Weights of a small GPT-style language model, trained from scratch on English Wikipedia.
Training: 532M tokens, 8111 steps.
Each number is 128 + 24 x the weight over its row's rms, rounded and kept within 0 to 255. Layers, rows and columns count from 0. Numbers have three digits each. The size before them is the row's rms in percent of the matrix's.

# gate: layer 6 MLP gate, 1280x256, rms 0.0973, rows 356-390, columns 0-127
# up: layer 6 MLP up, 1280x256, rms 0.0988, rows 356-390, columns 0-127
# down: layer 6 MLP down (transposed), 1280x256, rms 0.0871, rows 356-390, columns 0-127
gate356 097:118134143092134148113148119090152142156154125154127110110160118135127162106140094107087122122128173142134119151095117126165120159146148093121106147103169158138153105140115148144109132154121145121105151123132115168117127111144139168140109100117188108131114126118100119166135147110129154132125126111103153151140110152100134116151121145118150076116110212107107146122069148172103143109098
up356 097:133142118096137141161141163140083146169159118152134138152136077109158150147173125108125117104102140165108119088121134143161105103146124147114134129100135073157083136172120158137139120151077125169074117142126090094122113133132179138130137119111155126175164130141133152082134120115127148161164105139146117140124120152124154132131133078107110128156168111137094097108149107122142167128082
down356 097:100140118111093096161126113128153125132092138151100109100143108150152110097135133119122159128125148203126103130145140181137134131076148123132126135114140157111155148108099133140156128138181122147131132102156106118087155074109151124094111095097127148118123095104137160156154122114122162103104104155107069128138130117142145094134138128135126164128084136127156140116157157133154162131134
gate357 102:131148160135128172115134144085150150141139148152151105086146098142091130106130106127101154111147132142122059097100131112127056143143140125125112190134164126094124111164139152098133142119146135111110167122133152096112133093113120113132133107129161108146119144140131167134146127116115146135137098154135121150129107109143193130141151108104152120139134165140126167109118122128118140148129
up357 105:100138140128140123132180119086139129117135108130144151124121124116074146129109128143156147070078148120108121122063110140133148108112152061112152131151103148115127080149111135182099149117146073139129152124135131096119086111129131104136099165133123118122163138130151132119153102125134097111163143105140178127104131106152133129128076158151110138121112167154137168092134130110084157189143
down357 104:130108137106117113159076112090155124167115095118148121094094097094151128130132134108154091087113110120145149129134087090144130160105136129132118117147117140161144124146115143152073149147098090151161110100114114148132121109144096132151086147130092152133138133147103153116173135172141143121105126093141124183125099161111064101121118126092164101109128165152060154151167184127108115120127
gate358 103:135113136146174138144167111150161135080118095165198122142118149129101131143115104149141091117137125118135138135145106120111118157121090149123144128157134123123116146109125107119104160156112121121111172117115154126104123123145119098104132110112134109088121163103089128165122149164156152108107178090116111125125097119101098153121117132158144142111121143137112154086164111081147170156177
up358 104:116123158103090116146129097128154114137141147154144115093107118142148125146098144144116115128125142138107138111140162177113116148150124109147150130158142158095127130133145128104126137118123123148106145152172169136100148128134164160176132140137159119128129130129109153166137088081114129120142143092152149151172122152132130126096176128117095115136135138152131170165135078096118153209131
down358 104:146122174142077125102144108179122136146128187158132120127171102141079100143097118113141104100123116122139125154100090143136101128104142110115142145113097121151156131124127150131122093098127127129085098114126116122113142162133115105139143137158111157145089172123123127092135116193135120148110143155150066083125114168118136199120132110131131099138153137145172135138104129113110105123107
gate359 096:134088173149098126156134119122110095125109134150170105099159126172154128123156133124105146138093094118120154107184121140112124087098142094130130144127123129136118129124110118168137163132104147132129146134146147148114096135113105173119128078119133129142144103119166110090093139109151129134092120118124187132114081159129117213170134128104157110135153145099090058071124119115107135162083
up359 097:134104092169158125109170157118075145130132148144096121112124125165100121099171105121114109136128120136110084142149120146133161113194131097131127100078123104114117183143124155143128102121145112124108124140124099162084138081122106110177131137129144113171173143131128101156154116116104080143124122136162153134126111094153115131105128141101128110077129164117102121122131113180146122107102
down359 099:120140153064122135125074140147140133138129164067145172113108098098163170131135124117159145164098083129120112120169155125112150085115142107097098132130112169155150141150098169168126109107149132116147088129133169163139099147069110125129124161097137151107083070105120142121122095174099155140138147078129158127159151140126102083151140111120146142120137157151124127171100127123147097147113
gate360 104:123119160137114174151110107138138101103120150141087107135133150125147175113152147145124092125128137170149111104155115090114116140112100166093098100167105117144150113074125133119116124197081138121111148129116100103145122157105132144103112077158138177138102120136117173111114142147143124132132140123111144123112133100096135164142134091159175073156116105096081138108148140159105110127140
up360 103:112113173132102131133081106139091144105127113135146124147118095105110147125118129150095096097123079117172110119145086122134118140102079101121128097117111129150118119117120136105149098111118109113077136123114130140101108148134086159111120127144144105169082113165140089109113122120157113124168134102144130181147111129148157150143129097120148128135165091151155124125170138118097154094127
down360 103:143124078113108136099140121138133130148132109131143085129097196157145148154116143104149146092146104140122133098091139124139113175084094100136150134166132135106120173111099107103117103123161160137112134109193140132139128125117122094095153123164135134146178166119121113140096166131107082102119083136127106097173133097097152100107114132148069131136128084128107157165118130094134118123129
gate361 106:164098145156133107113165185149139116086151153109158140094111117097151113155108141148144133098139182169115083136150159130132113160115176133122133175162155135090096118170116120135117150121131117169171134113146125144129091106135144166124138143104144131187135129115155204161121147128148113096119131107124145113117109098119126143120141138133137131130120167146141145120135100121135111163108
up361 102:106172098104131120107137110124092146115151147138120142148136089121106109112076125138144086117121130145127131157149128153114105137117131105110115122055142132134132160130128129135162169138075110162090124142131136126139159131115138123135144116083129141120142174120120122130168159101150110131119095085088145142100146088098173104135126168129133146146111141152094126146134132101144115116171
down361 103:079115130116110117164139110143143151158123116133143137132186142124118147112093142105134161125162105086099100167104109161144111126145107106140128118155097153122113119136145135130133129117134100127120154119132161130168139102159130121120115114086131136198095139131109129116156100116155113169131112069119093112081160096128159130117139129151126109137095138149112105164104154096122130118133
gate362 100:148108134200111114136126135112186138082126122148145087152093134138120109126134141112108101089123110153110120089152129103095124139109127149108130130107115155135118165100131127120080171103102123153137158144138174131120098126178136126141088062152128133139150102125151152147170124094119087117086121132091152143107157103091082116106134177134073093093185131105161138103152113137144140108147
up362 105:161117134132133097161122092147128148114141141146098125156158150148129116114157067112116134140156161131094163100153079119147122087111110101080156146121147114108170183080092138148143114122101077151110122142128149125102150076120133108138126102125116087117128104122135147095145124125134150168121119111141146131160122164164122131113151112131140150138135139108090116146125162134100095088120
down362 103:142120144142133162151153117098124119160141125187126129150110106105134115126082156116126104150129105105133130124115151116139143119129112081142122115106117108138167117147142136150171105109104158106129136140121111172131107123100091095108160123103147121150161096135116157121128075138170138137073103083104123096077152107133122129096152145137152203109133100117102107176113124131142211133091
gate363 098:097167168098164088116069123127157129111155111120123131121117140117103160183116116118163171150090091127125140108107113099122105130136122123050161141113121095116129132120100165075128162150099141133085153118136126155132090102131127124153095090166127113134121110146117124150131145088135070157127132097111154114157127106160139150150156123096155094131093117138173145105158157119165138122116
up363 099:117170120077130105147141105092164107122146160129111114109143139117141111098132139125108141116115133117152140161095134097113102096151114150104132076124120126099121171124099135115132191121134144173142082085134104125162100129166153166128099114097099108167127106127151169122083099146110117135115118131146139111128165157119125163135124097123094122139172121135178133129155127146110122087123
down363 099:151169124161084116163133107098087169113129173170156089150124150145155123145075126147120046123138117112146150162148105122167140157114155107164116090141126147133116123144142120134121139137079100129126098132112151111147165136112137127124179149161126139131049118120158140106169145100121129092116146124130174102093130113140101128132150141118110103115127135128101091164153110073115111143105
gate364 102:120119114100147111116122132125138164132163126158097150151123121130118107117150111140099123123161152183132109094110137072158131137127141120130098100180148126136196161120149142152169165132118118138109106091115095108131098145127139105123088094126128125188127143156150132137132113070119130163138120122115152124109114105127143146143142120128117156157125148140131113167103111153166095144155
up364 099:106138127121125139171095126109155140133134141115137111120113123136110106115098107107112111162121137100152093127176136159135084103103109153128110141123103121136114093164132197087144153111100104153086146162150131129181097129115149063167123110118113134112078104148123107133142143153141143108130114110118118147158138131093158102163089123076162124116139102101141162134110154120094147137143
down364 100:141102095124113138091123083100113152089171119155094149097112124144108132129106116092135155136158084165111140106130140147123166122165132162107137104122090135119112156126113103094158154159131135135167138127165156147128098098116160111125156101150094143098100107162117134144131114133168125171155160097114169104158117102132177133137120146095166135109160135135117115136124123117142127115124
gate365 092:125126125142074125173097125156137113166146121153126162128069139115123151149159132135102105121092125100096124098105142118151115103128149151094177134093126126116134143135136139141086126104086137137129103129163139116122114120137148135136091135179176170168167134114090178158145146087108128137074152148136100117168150150153099105120134142108134148116143158129128112138128095153137104093117
up365 097:130103115120123148076146073141130155097119139142143097141097176109077141103122145139087140136116167119172115133117096184140123122077180119116112140164136140098068135114079154113116142098092124163140116131140102115140157155175130075170108162100119091149140135103094149109129123140111136080127100101131125120093151136129132131107121158148127159100143105116095111156178143126135117134135
down365 098:155118124137141096098157134119152147139182147100085128160123142181106156076056103138140100193122138152132144143120119086077208113145134118096160125112129116104129078165177133116146135180131130126153144078148126147138131114124095088151137094124141120095133123126136160117149102145121198114161174138146107128146132090138111183136100129131132130135097118169124145100123139107118119130156
gate366 098:156098154101135122114151131103135105072108169104140115137174149144127108156143113145093107132119124095129123104133121103095102120126103119107121096125130127153116159113125148154099140154127172121137126121127102126124078151173112066159096136123145132096143092119079119150143171121132131126134104117121107137135147090154131147088172178156120127143112121137092136104095145118093145151145
up366 097:147108140104125128096084152094134132105126181142140151159108103118086153129089158122117145144107111098138138166132160101107128116104152170133099119127118133121133143118144133109129089120113137121107164103106117117153165078123157133132098121088139121139151155127147137124121102094197147149117102130135124181173139142099104145123138121126120105139144155111135138121139157111118115141121
down366 095:075136082142124130104145067134133113088131114178104102109093120131148145121124141160173081145138138135123136128145163140158114126161109162104138119111139145146127110111123161169146156092099136118183144124134110127103104114126136129081121151122153108132102092153103086117144103099097093120145142136113106137144142148137125129124158112119117156079132156173112137181118136157155143103165
gate367 100:113102100155170138062121162150130096130137123164112117111109145128148132170109108113119127144153159129151122153128116166119128126175135141152111147186148122124122171154124118115098135110155103171109126130164129164145134124108101131130099124136139162128141110151099149156093068154104130155127123143129101172147143161097153118139149141161166109110132125119088117144126088138094178132150
up367 104:124154135112104151106134160134165136119112178118127177107133140107204138139098149116122169151146130127115090142148150099117124149143117126136107168110112075100107113157148120113169111087109116103127115107137141113122108155088143168153128102130191111100132125147162134136109148135103141141140118139164133085111090125125108090147139089200108102111152130092105172114138169141100106169118
down367 100:155126106155109145083114135118121101113129159141103082125130138127125136119146118129120137083145144151114128129120136143146113133123125093114093033118139119161136105152125153147112121125161159151128131134135140140113160081147139143127139078154144126152164131171114139171143123093123163120171132123106142132099134069105111173132146143144098108093125126111133130094095106101144153092097
gate368 101:065130196119167102133141115132141137137087110163107132087151147136112139101154130080145153142181141171086136119104119110094129140149117132130124187085135109136166159144089136116108140129106143131145133101118119176082140149141137071176139128113122104132143089133145154115109118124147130078073117137087121142093099103164171144106142114138127113119111154144155150179080156124155113114096
up368 103:085143107168132075172151120122160149126112122123115181119150112114148104164145142133164139132113130129130146158109119137149140163162087152109122167105111120093124123157130124098135180141164106115126099138123151134119106197089065125108115108117137117130129135145140107105126108128171116126103142134072126106154153127162109120152103148136093101100104125113163151129138170144144143106117
down368 097:116132177113137096154115112155127162092087175127110097140147145118129159127129156150162141133145134169113147110109144114164127125125079110149136123083123114100103128094120138139128131119132098147143180130149133105133124107138090150119163139107129107144133153155130189113093159129130116103106141124128114098174123158182078114121157150140142086137106113159117116156095130149133181075094
gate369 095:128129140122129170145110100118125143103143121128094099102138144138124133191123069129143115140160096117086140123172095162167118179144130112109140120099111141119121103104082118133123139115115152162164120153114114141113102143150122154160142121162122124114136151176174164114079148174167152120098149145172114099116160142139115190131171081146124154077139119130115096144102140104115152136157
up369 094:146099112096143155108146148074164125147124128104088118145095140132148107121138142185099146092107135103160147140094167149104140131164130115056107137109108168139120167140145122109110070162136134124136132191124147165102150113134106082116157131112125126128159146125141164133126128128122182135105150127158166114138101200132153124119136150090081135164073170173139106147126157088131116158116
down369 093:165154129132185156135101147127113127148124115135099123107153160125111113162104110120147113132125126163135118112163117158128115099187114119169137103126126115143143111137080118150113122146156140159128114136152131141153075103130125147163060160131127169182147163119137123136094125133112137130171139143131104084138158123078165155113106110181146136160140150115116109118130088102128082109142
gate370 107:124164155106190099149131119126155133116156151095129158117135156097143081115135168146110157176125143153099137137177137144122114148135112144148107101058141124150117166128109132117099082140086079133162147099124133136120113175137122153158125105125165143190093158130140140132166113102151127129113126121105160120127149116076109133173149147108127130121090166116124155077143136137136107158114
up370 099:110105134144114139129150133089156124125110098123099114078121120115101134116141128114157125083136125103112098094113128115108123111088102158160132151111119119108121141121123153140122137151125092110133188184124089144150143054116150135092141141133127131137154122094129133112102143110122133116160112098101173122117076151136114082090135136124176134168167127176122133164129098177114111109140
down370 099:147118133171147110095134183117094138117095166130108116109134125123133108101102142115117142109141137178122120118149155124125120143117146153165115094103091151119144115133133090114071110121104127129109120137100144145110089139173135137107113123112122141107162118177143174155175096129136102106147100131164142141118159108097123138110107127191117104130092101114115144088101129114067091183155
gate371 101:092090162132105140116138124130135147100152161151120107094083110135121151166133133116125147124135143150148135145138172110141085135109147153107141136115124106131125140143132125134080104130104126130100140145140155141122117100132144133144133084137101097143104137085081153188145081106147166112111125091163111161097133143103146125114178143097150122138122142174140122124063172139108118165131
up371 104:127146124141130114171135115124149114143128118089103197132151134158121108184104080133119136124119146103136174129114101160129139160138113148094127136156116108104126162132139120111094116151139136149152140165144123137093099139120129136137109143140136076158146137157144142153129157098127128136145131125107135107150150087127152151132143095088082150098100104109126135136147110112194152161086
down371 102:150119121152117144106152122100147134110118145127135098136097131103091167132107104120093115082083125157160112122185158133143093131104153153143093141090097141140133167147104105102105112118127143138152139133135121113121095111168084120155150150136143104158123091149093116137171130140117114137127125109103118114125107147096103041129149145151103143173103152079101152158128090151151122146117
gate372 107:185138161142144108172138110090157109168131135107144154100147133108142105146147111144138126108146174166124117088134107167116143132131156089108113104121140115119111137152123122104122113127127121165143141091116131190123103121117127154123096100159127100117095116111114168126124103143126166157124113110073167130130148108131145100151171207132103114111122155127058128101135091102149138156095
up372 104:145111141104139107119120134129123108108137117135157155143090138127081163137119143131116120129127149115107162122117136132118163139117159118089097135097159115095120160118148136044105096108140131117098143127118129174151126145158107171134144139131170121139136130095131126098133163072116063130164163125082133160110196156122121105122124125127128102161124120132140121119110115094140150125144
down372 102:111123116175091096103103135134136151101122108129137160112156150072172105097136100137146140102097117155118148148119157151144169168145164109163094164099116089095157155125138176098089141135150150111113107134156081152128142084150108119141139150126171127112149112126102099130105097080123119111120164128119127138106143110103108062118140152163115076103091135157123133104131139137131146140131
gate373 097:129123093134135168149142170189105121190151099145106145138144132143149129101107117075130094124110113131171096128096157117147103109152103130113110095096169097131131146155105127114160156132119131097112121138111128133134164092115131131137092141120123136106150131052108130117203149124188137128088098137134145099105125130158113110106149160118176157119158143124088104115096129146113098110141
up373 100:124140142160114127149134159143129179156097102100127130116151152160113102109087081183164131143090148115133155162106089123143124149127109171097155131173116130134131147149140120128162135124143112141134116167105151148090133139130121135158146146162143153142132107137130143084179111132113100133139121131142104143120120116108132116104138113089113151156151156090127121121133157117150108171115
down373 098:163069132085143143107134100119116134140136121128141122121114151095139108104133129121159139125160127136087140114128102152089153139123142109128142133148109113108098150099139137108123109177127095142098131141116081142128133143092147101120114143136127152138134122090127160135108125137165140142165135091124127125186095154090148116165109046147109135120154176143124121122118127129126147103162
gate374 099:108112123124121152103133118135142159145149148165109114126116143138115065113144145130095142167125131101175117135108156135098059111110126160044128105118124117070124132106146135122161106152106126170121103107123146113154117149120160137172106134102120149150169131126120124160098129140127174159134132121100135124119096106131157163136112117151152130151123082127141156122110142149095174090147
up374 095:110114100124135139129108152129138148125122130123115154158114102116167146113092104147081128132128142118127115118122157122119135119138112139110125122122139113128146178132163155111138097118149104129148108135134151132178154150157092132129138124132142075146141059115112162165149158124127131085099140132118139109095149105087115099165155094145122137156128071135139085143136121132151134085126
down374 096:136106150139112138136150099102138121106160151129161079139090125104137114163136090115111128134138089120087105131110132084189118130142154103194108144135099088165133136132112089077170109150109156142106124147164115115122121162104106097113169100137134139109140134116121082125142114113103101103145138159139097123133099129125098140099125160109131125136123087127138114154163099124134153164116
gate375 097:170146134093120121154147148152157155135114154161097122105185159073119128115100142095092121117100129121106092088128093140130135126173109140121154174086156080080144136133097117122120116130062146117138177151115144128140151132148143166093145110139121156163117104126156109162143136163134147169111113150138134163152124152098137150150127134125146150125140101107099154100120133168120114123110
up375 095:089114135137114143135129130098128152121173139108097151092107152145074117138122099152134140134173106122160134125099128172121166116139158093169147098137155121127093133122133097169128101169104108101143134124093146141119140115077109141111111130159121163125086137162141108147132107170136182105134187150158139135131133148143156139129101100115071126119134102141091151102113131111136107148140
down375 095:170183164112100109143116121121133135139147135076127127126137109077104130113104139133143110121069113106136109087143127154127121156147121129138126129099159121141156153096122163104143125112153137149159106134115070131149125117118097125092172146145090106130146151106091138117141108136148140106128122117134157104090115151148136065115143111125128129112133138130108097118109120121127158129179
gate376 102:136146112136145107166093146114160078105132107157121104158142139097119187165171169122145126148107072119137099119098158124137138100159117129144098115125156136132126132152153157174147134125149121122103091122148132144117053159155132136150079112115185124135172116130115120132178108153162130153130094140087144124133118137139109131149117087173120148099140144138101082128133134140112071135099
up376 100:123145136096134154159146118121113127097137134163116107132138106079133090103143103111133160130140088187151108131118146177161137094141114149136139145124191099137121150146147121118138129116128142106107132103133176101147084126113123138093146154078144119126088168126080152134118154143121128107140117143094128121118152113107129099150171116120133163166146094107140127128136130167082093143103
down376 100:158143112134127185176090148159155110093102117138094126122141149109141144151128121126130077138082106110136158161130115149143091124130126112115121130094127144122170125131093112146119105142124128139147136155106118152125141097160152133116118153148176144118118135150143140099119102104110082118132074105153072139137116116098144166143151155130108116119096116123099150151068137126124097151158
gate377 095:103139129143159137149138138137079100144160137157128152118086070112114158153138106120085097155118150129160107137124125145158119081161102116113109087137132135121153124126092161102125118108118122172149154085101137115163086128104168110108103154126117110122142104123107164144147172109127178110113122086139132120153067140082165135135128092145150141138113141162153141167123109149124104112165
up377 096:151102118114088147119110119148091117136134151132102145086134126122124083142096144098186131125116106147146134133103114103145122095113100139122130138145133096104105118104117161096123128147119106123133185081149146126124127134096115089122126121135083181159061139085153123133115126148171094130128119137126133152107159130138113117139110164142163137126128097092127121132139096143103091143140
down377 097:145154120125125134074114111117182088156132114093140110115145073139156082137113156141149113139131130101169092178120142132135154161171104127129129181141117130100130123119138144133118108127128085125116152104154118147134065096116131142146148164113113120125153087137089064096151115159107133169111166163144114162137112178134133157095161138159123147174126092129133122146133118156156130130126
gate378 099:111135128130145136147097166104105138130113126118146091148112181116149114161156135096139127145168128122145138118129144144124082065124124126137167144143102120064148107112191087107131116165124112123107159140175141106104148149102125171130120111117123123103178114128156147099121154102122124136143095149107122153147132106146194145125130129119124119128075113116152135120112146158101173139147
up378 099:140128173108112124147083099089144106129182119149110114115147113132112139169097129107149121121183090129115140109166103142117134127164130135137113123132146187123138125161155136094106156138115134135099130124088104093150167125105144124147144122129080143130135157127161090135143183139152129121097134107185135097117126126147106135140163122123106095072096095094126164111148133048147158145107
down378 100:123114131112095136117091116110108123115101095122133134147163127147131109138123085144172107173172148166120138092079134142123148134143147171103158132189112116144112167134176156121135160134118145134142140160126129120134093111110108132137149110142162107090124118177161125144126161114116142108115104093135084145126127145162163138145100097082159138098142101146143103137158146124096163123145
gate379 102:155152133145137131109111172157109143083120169165137148125149130109123146101160155144129114114135101130151104064140153144139140134138154152113129135099129117111116104162142139140119118131125158142184167102159122145095105125088125142173114131129136108132110134104127154103130180130120157131121098162163103162116152144176107149165117120156153152136113116126113151130158153133127149129086
up379 100:115096118115111137128151142146092140163177104162135120146113172106104140142167129142105145121085098167142173161129146140130107131121151136108128101118113119130067119154137110164139161104135153162131170139149159127127165135136128143116167115115163141116132171119149119116149122115089123153116136118150139099133140131147109118086099096119106117096102172159133122111160136098112132120111
down379 099:124154108135162117139092098142099129122119120114118126140138104150118120153146143183119104124110124109057109125107156154147144123123116131094105127118155104108154054158100111122148120119103140121109163128100151114140119114123120138189161109140139117125122107131148060174117116146127125138059137135102097078150147080146130113086116156153122157110114119091118129139104118148153135177131
gate380 104:155099121140145123095119090186126116128109111146118124118185124157168132111138137089135164095145118110133156129151132137154152156102090112110145171123144132122130129170125136158101106103128166161136119131135106167118117118159154126149111130132152108130131123066148148124152126122117146159122147177134160118161158152154113127136120113164176123086142138168141093100131107135136150141162
up380 100:117110139103116111091159115172106103158122181170161128153135129141109159145106117133141141126087125121090145127122132141092111121151129113143115131125124133142163140100117104142172140176114128104165139134063100118132121122117091152156116145125110112148114166112100132113127141107153083100186142112108118125140134108157120091132115169110152185156145145147129104177129123118137153105156
down380 102:149109116093117118125134127153098107114120147162122153140130145140146103122175140135149142130133118119125100140144140113117107081154081144129156121137134140137091149139132108150103123185092134127117137125097132105121142145090114117102113104097140142110122127099109145152113115103119105160129084083163099144109131095119137132133139146094162138126108134135118081168130148146066156133111
gate381 100:153124136123125144187145131115145116161106159101106157127123076104154119139161150122125135116145120148119144135117168114120116156149147153119122072095140088138127172120105184095157093095133153117057121138135149147122142145101161145137089143086145101095165135135109127150143180135168132155113120085138111119101143126166151143138108138109117160152142142112175106134100148140092092140081
up381 099:136154167116183081135094116088119121110116112116105152140092141151123138148136143114118109161105126146117151096102128153161119111099140160078117131167166141185110117148117144160136165119133126176139119169150151127120167158110099133159136106124144151117083119092109109118107125152163120151139105162152157101142142124105138120110155163092138159137089104162127111143113136107130157173159
down381 098:121096086163142153092110090157118150103150153147147138127165144121148091073148143142125108119086138107121112148132173109148124157136114132104091131101121119128094089122104136092152162150100155187172107111128145117183133144136163165130138146145103123136109155108092153108148121130101143135105116140111116125110125093097119095153092136100102130105055092102137106149138125092089153146125
gate382 097:112111134116128127097089150120151152110149115067149137094105121094128099126095152104125116077149157117141071090126080147128114161129159099104122175139150100108090173109101133105100143114132131118119156106155164106154094134149193152140142160131119134135121152088153152162130149139125104122120124126136185121093150118143133105120105130128119149161152129130136132170103127135109088149059
up382 106:147107142111148118134125121161112125122111153148125114105150153139127092151183133132141128089085071098119147085048172117108119103145179109116138092156091111121137133114134102119126141096146104146102133131150095139098148134118113135115161102119145167147142100123126108123160153092163117134155115147078137137147175138117143133152130098115134126177156183090145112115100149160133093075136
down382 103:106119105117093129151131122095062155091121186144153111103116114109122120129133137124145155099114099080138122106126096116075099091152150121120118164127088139132076117119125059146140122161134125152125117135106106088128140139139134115134129141148174125109119098114127127111126124141169119107122149115116120106164173130112126128130136109111118149156132094133155116186138109154116100094141
gate383 095:116141117103094145148120135151124121134142114142135150140131111128150138143117128142114159098109112098132107110117166152135141141131130107088142136118162164122147112132141153103102155095135125094126129155128099123132082149132098144159139109154151087187165126174125114168175154135169170146120110126117126133104077147113109123111140151179136136172111152118109138123128119095133116126078
up383 096:103110146125067149166121109149144153137150150118140115115122130179077109101086115162160096095157138134136147133134082126128133152117138142090104100148099143134097132152109161132088077106149131157143115120152138112114087115117168145123168128097094092114114130108098123136140108113140107077105132129137126143118145163106101123140067093151124115090150145098091097109182123131090147107151
down383 098:093126096125127136155102100127103091107154114133114123103149115161134131134123150135132132119138126171157113140124162159092171131148138165155145093158137105140113149161120129145083107134162132128109104098142116171160112127154127121116134179122100148105112095107138138128121138105118071162105126137111117101115144092152153172170130152108090130105103133120161087126113162147126148124154
gate384 101:127135123148153096101107100156116149112112166174129099113121168133139171174143105139144147090131171075085131166131145115112099130140108192151118164146158119130137115112129116130139116119133165206132146131094091172139150125127134117165119149102150103123079168121109124175178083154104157139097104119114194149136127151161120119171145125131116124119136144139125120119124141145141106087141
up384 101:150145161148105113126156119118085098134122070130136133160110140103092141171144128117142132129145124152120108120071111131120144099150147161134115113099162115172138124195094172107137119129137116161091157156154103133151130140122110132192108140143126153139177109122161128133092106126167135127124101132138160157144107134120127133082151134146132142109149143087129138139110108159080105084129
down384 100:135147110122131151109120164152147148114150083126144150166140131139157134092121136125120094099132154127094149174139113122145138138125103082124144135143201121119132130118112135079138151132123084094100160079117117193117139133150143114097135136111120146130108067110085077122123134138143122101120147163118128149085088101107159105152151120173122131133151117127121163103117112142145159137134
gate385 103:184100140143182107133069145109116132127141115153105135097136169127097118145089181120129110103112111141151140100107162129125141182159133091091075150102085140119093123109093139133137121117094117151136145108148130130134150164155103129126108162127142146165128137136090130111140074126152114107148124122139111113134118171153165133158124125130150126150136118107126176111108144117133152139116
up385 106:130118123115117123148158116145148088143154092118115090104100113132125127097071142113109153177110101124093144122100168130114131116100133149139164135159139108141103100122121158075135157095101101126070113150112134097135127106118137120126164141133139142117136142144157128129070110139085153158111177185147158099108144192112140108114147152121198152120128133111157130104119142105124139133134
down385 107:088188169104129111121183114151125121143141114161162134161125158137130153098119104169117116134155104133111095098119157174117148122099144150157095125125127143125147091137134172090142124123150149103136135112117137169139142112121121165146130141126152127133125143153116093133095145136133153126099137138122142127139101136080130122136154124129104140153125167089156111146133168144088179161149
gate386 104:147130138107140143090116144168145123115143152123152130125109143138141131103105157110144118134176104149124109115130099160085092115156112110148080134107125099131120144135083143133168103134165138140145187138134160129106147120111137119121136117111093112181072099118125142113156180086188148154161113132146135110120087115136146116093117145124105165137101112088097115104135117147125146129136
up386 103:142152110105140109141166141109165143142122142136162141180135101131110136131127112078111127096119140127150140112105145119175144178125150149094142114120125095139163169110072127097168089128143125108117145115154126125132109174105093135125125095133102077134126091105120164139132138148136167114104149132158095120133130148118075127109103101136156143170149128121110186137134143136149119093130
down386 103:119113123100124127075147092096162108130137108118161159135165132119066110126091133149127143146107168144081141198136125140156133115155170157123129105118165159092180144150103156099132145106136139131113135169109074130114116169149142122122117136105143128142124117165120107131114152131110126122130115146141101162135155103141133195141130151134106128134153124115124065110167124138140128102107
gate387 096:125118140119126113153087146136156131120094107125121145124144108178117137141083066150125131111107099096119133125117152104128122177117108096094136123130110128138127144133138145091109178148097133137097131117119110093131158097107115178097129155206124137135124153156166123131124137115142134155092134145150140109136099082127147134124150093123142130121094126105134140110106144117130111119165
up387 097:098191098132106146096079147146133105147099132148097094131099107171146121099139119109116134107155107160101120141123118065102120090110148141138121131134163131086154138114138073120127107116134186138122129108094131137131166085151159129101118165105131137173137148135107093099118153118164126127117106119153082119133154102092125117148127104158148157133119134109102107133125122071172135139094
down387 097:125111135124122120110165115112101164136145146156171095151111171109141102143170141106144085115116159115088153106145122136125070129157134167152141097143109168160128143121096124155100119105118129168094136159117105148114066094183102116134102110106121116108128124167092176121161151132120168100153096124089167141103099144128195150129168131130081096121093103129104132132137123128086108136100
gate388 099:144141140152163151118110112116115112089154108137158115125126110105123129139096123118129087130169113160155115160137163110111086108178168114061100173104116157131142159146119080096141132152130156142164150144108171121133141158116100171153135135162126146147132167123120117128160134156141128118157121132135186134144111124191145110097104107123176134163122144092131160111101150147166121123118
up388 101:146109136124133084149160173142125148148132151138140157159134159115118096131127112164151108178118109088119116172144121135117163131140094131101134120097088129131109139112093114160112125156125162150087105140133134123137165137090129111116080146145132118112143109178125108116153158096134129172101160136116174144131103120156118089155159177160121136153128089088170141094112197190123116109092
down388 102:151120163110119132101134143117075150153114167134155147118121122155125104105147173165090135153149140138096116117127135141136114131112149105135127184100113109086076108134143150094126121113154123096144093179147113133132131071154109122136121162111181147119123118106162114137135169142142109091121100114101109047154131142122122083137130129129140151123093124144148112164076147104078115117142
gate389 103:131108128130186148107123186106116141130167149165143117082133153072147139134100111132171145112124156159127119105120153170123069138086159086147085097139127111157136098159090108146105131129168141129101155146150147122092094129143167188101114144141155103163138143124139136114113118168125172176130105080107112111102104145151114120145162095172131134201138130133130152108130153158119100142107
up389 105:092129131151177119120149131151147135122153131150124136151113112150162137125150088155106172095115168090103150096152116139110141142111128159109131127152110097104108105143133089143140142108105151108120193169156125131081129127147133119133157170140157155124156075176070127121088122116119144155122117129169139132107113116137130128076132108119144130119097144116144150093115143131132144113136
down389 101:110142121093128124104088090122153127140127130161146166110152128099106219103157114126148109134116106160140137099095121102118151129131109181109123128066157171087159125151118083146157109141111146118155140135107117147126102114163118106144171159122085125154143140133094146091095139157118078131118124128145166124152127100182060135089136105130139114173132130149157119085137094133132132156157
gate390 097:152101148162123126160107144102112138130121111113153145140095136149143148111149127169113108143153130129141093124118118112125117141159086143106069111161126132144147131135106111124158104138092146110149159111132122158124150104155086144162147063167155162079109154087128196159132162129161074119116105155172141118144186131147112158116145103099097146125104109122109145101068150131153143114129
up390 096:122164118098149052156128088138119145121125116153137135170154100136085107096111105128155163091126123139088145129101122116107116133105132113149100125123100174123103094105078133169098088117132147066144145095140123153145085120143128128132126146130071109131137144148154102088130138142135112128147109100134124116103155138123185138159141135178110152141125115144132117101104116123112154116139
down390 098:119101150110119149105145145122197156136127155122128086168123158125127151129133126117091129163126101137163135137159138118130106140083113132100123173140112154129112101097160151123155122119114113140120112153148132168122148070141131145157135148168156173088116109104110133126124097104098145096155111136110149140162134109137146122184096137107154105141103087120108142062138156128122138183158